config = dict(
    n_head=4,
    n_kv_head=4,
    activation='swiglu',
    positions='rope',
    rope_base=10000.0,
    attn_scale=0.362,
    tie_embeddings=False,
    init_std_qkv=0.0361,
    weight_decay=0.0,
    warmup_steps=40,
    final_lr_fraction=0.0,
    batch_tokens=[16384, 32768],
    doc_mask=True,
    dataset='wikipedia_en',
)
Each number is 200 + 30 x the weight over the matrix's rms, rounded and kept within 0 to 999. Layers, rows and columns count from 0.

# layer 4 MLP down (transposed), 320x128, rms 0.31, rows 234-242, columns 0-127
201,228,292,264,215,234,220,193,220,200,207,153,196,256,181,280,223,177,162,287,194,215,164,236,179,220,224,201,227,275,191,174,259,213,221,175,170,214,187,287,221,142,206,204,208,196,218,145,189,157,186,154,241,190,223,188,207,182,274,178,149,151,206,166,77,187,238,192,141,171,196,197,213,134,241,130,201,187,142,202,220,125,330,160,184,157,256,238,242,163,220,187,251,212,215,154,231,183,251,194,242,205,249,236,197,145,204,209,193,194,196,154,141,223,206,181,248,157,150,122,239,199,192,207,194,188,200,190
199,172,177,152,201,180,236,193,203,246,110,230,188,134,266,196,217,193,174,220,183,180,209,152,193,228,221,248,149,218,234,217,205,159,167,226,262,283,262,178,259,167,169,180,200,171,187,194,160,220,228,195,211,198,212,219,250,259,219,142,198,182,194,202,185,208,226,181,243,203,211,215,226,163,209,178,184,244,158,177,230,183,257,209,211,230,168,157,198,244,179,235,238,220,206,244,224,216,204,222,164,223,194,177,235,207,196,193,213,248,225,169,212,190,198,166,178,159,213,209,187,199,264,231,177,162,204,223
231,211,228,211,160,207,213,248,231,264,232,207,220,235,191,229,186,226,192,219,204,215,228,238,248,223,160,171,204,221,162,142,222,214,247,131,179,174,177,200,213,198,182,230,215,209,190,220,189,196,215,234,217,251,204,248,184,208,213,166,246,195,239,212,226,178,174,226,197,175,235,165,130,169,233,182,225,207,247,144,186,224,217,181,202,186,181,221,170,231,227,228,192,191,189,204,203,185,230,176,242,167,201,147,188,222,201,197,189,201,207,208,248,179,235,209,216,209,202,200,220,222,228,221,203,206,232,219
205,187,170,185,199,174,164,240,209,164,150,216,197,271,203,200,235,154,212,246,172,180,193,201,209,256,233,158,160,182,206,151,205,132,162,199,175,195,215,194,178,192,254,189,139,210,140,211,188,173,205,207,199,145,180,300,170,248,215,175,192,243,185,165,224,202,180,201,223,161,231,289,200,223,205,188,185,204,203,216,236,220,159,238,165,203,179,208,217,186,232,212,201,184,236,211,206,170,204,237,236,231,207,180,220,203,220,230,198,277,181,187,245,180,212,152,193,203,166,181,182,157,224,231,190,212,236,222
195,186,182,170,207,194,141,203,231,264,180,201,187,204,220,159,233,206,216,227,157,189,209,233,145,163,230,234,214,182,175,169,215,206,228,148,213,185,230,214,251,206,243,172,235,208,245,193,209,201,228,189,194,178,244,238,191,254,180,210,175,250,184,192,158,224,181,160,199,141,197,202,172,206,185,259,237,217,219,188,170,233,159,187,229,152,174,189,271,195,301,160,182,181,168,186,190,253,216,173,216,212,188,211,205,180,175,208,199,206,162,182,134,219,218,176,187,219,220,228,235,167,228,262,201,187,209,157
198,273,204,176,217,237,215,239,147,168,216,168,188,238,211,196,223,209,141,164,193,136,161,203,201,180,231,190,212,223,234,239,185,164,194,266,140,219,190,176,185,220,190,208,179,173,255,242,193,207,129,160,207,231,174,192,264,192,229,228,160,224,225,198,199,243,201,215,252,227,193,195,186,216,179,168,184,223,236,214,175,217,199,201,110,206,236,179,205,204,222,222,173,143,160,189,240,215,180,178,149,242,189,158,227,269,227,217,194,194,185,193,197,179,190,193,167,218,191,204,201,228,150,212,173,184,195,211
226,264,194,178,225,253,219,199,219,213,238,155,225,184,208,205,202,183,259,200,188,181,229,164,177,217,248,174,202,194,215,252,212,187,187,208,190,224,156,179,237,152,187,199,163,161,210,244,188,222,171,133,193,197,225,221,195,215,270,217,244,193,202,192,204,197,191,161,229,251,195,216,241,207,233,228,236,197,160,193,225,198,235,200,199,190,219,207,155,208,137,220,196,243,190,193,180,173,147,207,210,184,228,244,254,219,188,200,195,262,179,191,233,186,196,202,201,199,242,132,138,205,189,235,209,200,223,176
160,214,249,160,220,226,177,249,224,218,213,254,180,143,187,193,201,234,193,200,197,174,161,162,189,163,197,219,190,169,163,184,252,170,229,251,192,174,149,193,234,212,182,156,188,221,228,217,243,184,211,256,199,240,196,229,191,198,195,198,202,179,222,170,229,195,169,227,170,172,206,198,204,182,181,202,230,187,207,255,221,230,227,197,190,211,128,216,151,147,150,143,207,185,160,209,210,171,142,210,179,200,201,178,283,218,232,180,238,217,191,138,215,138,234,221,191,235,182,201,210,159,171,186,240,155,185,175
213,211,203,182,161,201,201,196,161,209,234,212,224,236,194,229,180,162,197,200,235,141,243,114,203,196,155,182,158,254,206,206,219,221,186,228,176,181,209,201,139,186,177,172,212,206,172,167,236,188,159,207,168,225,159,265,212,199,218,189,163,243,180,186,239,224,212,229,240,177,225,199,193,156,188,162,153,190,182,205,181,197,217,225,165,159,173,243,133,195,154,221,182,153,149,233,168,202,204,242,208,234,193,260,162,217,190,204,217,157,200,161,174,188,222,204,138,227,236,165,167,206,197,179,243,205,173,224
# layer 4 MLP gate, 320x128, rms 0.312, rows 235-243, columns 0-127
161,206,187,268,201,260,219,237,179,209,159,191,206,215,191,221,166,233,158,242,224,186,184,191,204,180,231,246,197,226,191,186,213,262,218,229,265,232,189,176,265,210,196,183,229,173,181,193,224,234,246,244,165,210,206,205,197,211,227,203,158,147,195,168,193,235,214,258,198,203,220,167,242,180,193,211,205,144,217,178,144,234,223,152,200,225,199,155,182,231,222,251,227,204,164,202,121,187,163,286,183,218,158,256,171,229,222,252,217,206,176,214,200,192,214,189,194,180,198,166,223,176,210,207,181,195,227,184
180,200,152,234,246,179,174,238,191,200,216,167,195,200,178,202,211,230,218,220,191,218,165,131,148,245,217,227,168,202,178,231,185,198,162,193,154,199,204,227,197,168,232,192,241,188,254,256,231,140,213,213,140,126,182,145,225,193,197,246,198,212,166,198,154,191,220,223,190,200,195,210,216,200,254,234,247,193,176,200,206,153,257,156,182,188,213,198,165,216,166,217,190,160,186,255,203,222,167,225,186,171,176,238,221,201,234,166,194,219,156,254,208,229,172,211,158,136,233,169,206,207,189,186,181,219,206,226
200,204,177,159,227,243,226,169,193,137,191,218,197,158,167,186,222,270,169,198,230,158,196,230,161,172,204,251,239,242,162,212,162,246,177,209,236,212,256,181,260,207,262,182,280,178,154,248,215,206,210,195,236,184,165,187,186,226,224,199,204,221,179,175,129,156,201,204,220,203,165,223,171,218,191,210,237,229,222,204,171,182,224,237,176,183,180,174,193,243,164,197,188,220,208,192,159,236,216,257,170,182,214,146,186,157,173,231,186,215,184,159,204,155,209,268,208,171,155,221,222,259,203,167,178,199,182,196
195,165,240,267,245,200,226,193,205,158,176,205,184,157,175,201,254,171,200,167,176,191,191,213,134,230,199,152,173,174,241,193,208,182,180,172,227,199,185,182,206,231,219,202,167,156,208,254,233,246,213,209,211,233,197,174,230,206,201,256,251,268,202,286,143,201,179,188,179,226,174,190,175,237,248,212,211,242,214,232,188,219,194,192,210,210,228,202,191,195,173,213,210,241,177,253,151,212,201,241,155,174,183,150,227,206,153,238,193,164,197,198,245,164,228,184,199,227,197,258,204,230,209,194,216,185,257,154
167,233,111,187,216,182,191,206,213,223,198,199,234,152,163,230,193,189,162,179,155,212,220,202,164,171,176,173,240,229,211,186,197,235,174,210,170,183,211,190,256,210,234,225,211,232,174,205,200,186,213,198,252,171,164,235,223,216,122,181,202,189,202,230,205,208,270,224,219,161,181,176,241,176,200,207,154,205,164,209,240,207,199,181,171,195,143,248,201,180,194,231,225,257,212,188,206,202,203,181,178,135,198,203,191,247,234,222,219,190,209,142,246,159,224,217,197,205,182,198,200,216,236,149,229,214,200,163
234,250,217,248,186,224,217,228,256,219,214,182,249,185,217,221,217,146,219,215,189,210,239,178,138,155,223,257,208,157,239,165,206,217,147,180,223,204,220,159,161,267,173,188,187,220,192,258,183,198,201,239,167,160,190,197,206,221,265,188,211,190,203,199,176,238,238,232,217,197,208,180,188,208,162,194,162,156,168,180,197,183,200,199,226,160,166,217,219,178,208,175,141,202,176,179,183,194,230,149,208,167,204,230,205,185,149,258,197,206,123,204,249,186,285,191,150,206,205,212,229,196,185,200,233,154,164,213
162,150,232,186,163,200,205,194,203,198,189,185,216,163,192,207,195,223,201,169,144,143,192,220,206,174,222,232,183,180,239,239,220,173,195,215,219,200,229,217,183,204,225,218,173,184,203,220,257,172,249,204,225,256,196,220,242,207,168,217,217,256,239,225,239,200,175,199,191,204,169,184,183,170,178,206,220,205,264,166,231,158,224,232,203,214,213,221,234,236,186,212,205,221,200,182,199,124,211,247,198,156,191,193,206,207,204,167,162,208,258,136,217,157,201,224,235,215,196,170,204,226,204,160,200,191,228,176
244,177,168,171,187,193,161,199,187,274,200,195,175,211,190,249,236,204,207,191,193,195,211,183,235,232,202,202,209,203,215,150,208,243,171,197,182,260,226,189,190,209,191,251,167,212,198,188,198,179,235,219,242,208,168,137,175,118,201,159,172,171,202,191,242,152,176,237,237,238,156,167,166,219,229,201,188,205,180,213,127,257,221,128,228,248,246,217,220,208,197,249,242,192,203,168,181,167,189,150,177,212,191,184,182,134,198,195,195,234,183,192,247,215,235,255,146,196,230,188,187,244,200,240,214,174,289,188
207,174,183,246,216,221,222,221,223,282,154,222,235,154,247,180,215,149,195,198,188,164,247,228,175,189,189,180,217,156,243,218,193,207,208,235,229,172,176,203,195,197,200,216,167,239,203,228,257,191,226,189,211,162,140,194,179,183,155,210,207,226,163,251,213,240,177,207,194,233,215,133,263,199,164,221,224,163,213,188,188,188,173,142,177,175,206,225,225,213,165,187,226,187,177,200,172,252,115,180,213,234,174,173,241,165,167,165,201,244,218,161,196,161,154,197,243,169,150,162,226,209,176,192,188,201,198,171
# layer 4 MLP up, 320x128, rms 0.324, rows 235-242, columns 0-127
166,187,249,201,188,126,174,217,165,248,265,245,190,185,245,245,230,261,161,235,210,212,210,253,205,233,256,192,202,258,163,193,170,191,147,253,177,195,175,187,163,268,195,199,208,203,196,254,213,222,166,237,200,196,216,145,211,198,194,202,226,178,174,214,186,156,182,186,205,202,206,155,174,217,144,197,109,252,221,183,168,124,239,230,212,166,220,191,203,182,204,220,182,190,185,216,184,259,207,233,234,199,189,206,192,210,229,211,146,146,229,223,194,256,170,176,221,213,147,224,209,252,167,248,251,231,207,251
226,223,213,180,228,279,190,199,228,199,186,249,191,187,223,163,157,195,203,255,212,170,217,235,163,167,186,223,189,220,185,197,207,178,202,183,236,141,202,184,185,250,191,181,194,150,162,209,218,223,183,175,205,237,149,215,221,235,245,162,187,219,189,188,250,228,220,202,186,201,232,192,187,214,150,164,207,249,151,250,191,209,186,216,159,225,223,163,216,171,207,189,184,165,164,219,234,183,177,198,251,212,159,217,178,234,221,159,228,231,210,192,201,200,233,225,207,202,190,223,263,207,218,206,210,182,223,241
208,198,179,211,258,205,245,240,215,197,201,164,214,255,204,230,218,184,211,231,235,166,224,211,203,156,203,174,167,225,271,202,198,213,157,177,188,169,217,199,214,159,209,228,179,250,172,220,191,234,150,214,177,227,152,234,215,151,237,197,128,172,232,243,168,201,219,207,123,209,158,219,200,213,150,205,249,168,191,148,191,226,256,223,202,150,211,235,154,190,210,182,248,213,220,195,130,236,161,287,195,200,200,249,206,194,172,148,195,178,176,204,159,220,160,210,225,216,214,222,168,215,213,166,226,173,209,182
187,189,192,196,204,192,234,211,148,230,240,185,172,177,205,211,223,243,231,199,199,211,169,231,151,216,226,213,234,227,218,167,176,195,180,185,225,212,230,213,274,199,200,216,234,244,208,123,137,224,226,196,152,214,211,189,174,186,196,202,187,147,192,210,176,196,150,209,183,267,250,229,216,246,216,152,168,142,161,203,189,214,186,256,125,206,181,223,191,252,209,221,222,173,234,178,193,207,221,194,200,246,188,223,183,195,214,182,143,253,247,267,200,226,224,150,208,182,232,192,186,210,215,178,201,237,182,170
177,215,220,261,201,235,248,217,174,155,156,233,153,257,224,214,195,207,206,139,198,210,180,150,205,159,182,151,186,176,183,241,168,217,249,181,127,168,181,192,170,204,181,199,177,166,162,196,191,120,191,185,168,193,153,125,208,130,213,166,184,225,197,230,193,206,172,218,185,268,175,158,195,209,198,199,246,202,221,195,198,205,210,224,179,271,253,183,154,216,180,167,228,186,203,192,203,177,198,200,182,210,217,142,237,174,194,181,180,210,200,228,138,185,196,195,200,195,157,208,228,241,188,243,225,182,205,165
195,196,204,160,190,166,178,170,230,205,159,226,214,159,194,206,237,209,240,151,166,169,207,197,236,187,225,199,203,187,238,211,201,180,222,191,227,161,188,203,220,219,168,230,187,162,168,147,228,181,172,146,188,236,179,207,204,220,189,220,204,216,221,225,237,188,220,129,215,182,224,162,214,135,243,205,202,183,157,252,197,234,187,212,185,182,190,193,199,183,199,244,207,195,214,166,139,203,164,201,190,223,129,167,181,110,196,220,206,170,210,232,199,176,237,173,249,189,202,203,219,230,179,225,190,229,210,220
192,205,190,173,194,183,221,180,244,175,220,240,259,266,171,188,160,201,173,249,133,203,191,248,233,218,199,200,242,183,197,168,185,197,153,170,218,201,193,173,183,256,232,230,176,184,192,150,194,220,268,250,184,203,182,218,243,190,234,175,117,169,256,177,182,170,193,151,214,159,192,173,215,221,178,175,215,215,241,233,194,178,238,200,198,229,181,189,198,195,212,222,220,224,194,193,225,202,212,215,233,140,239,217,183,157,269,193,227,210,185,158,238,178,163,210,200,258,161,186,216,182,230,188,148,192,190,190
238,169,187,193,197,259,240,155,227,151,182,158,190,159,254,265,199,171,177,180,200,213,244,212,206,153,158,178,163,191,172,165,209,197,211,167,182,198,196,174,195,139,190,196,199,163,223,187,204,211,179,225,263,220,192,198,185,238,196,195,214,211,212,151,219,144,181,167,221,176,185,279,219,154,178,165,222,207,171,274,223,190,189,166,208,223,237,210,202,242,179,146,207,216,179,252,166,196,185,195,203,195,190,195,127,214,189,140,182,217,193,245,142,166,225,192,154,189,189,189,180,153,206,163,208,153,242,178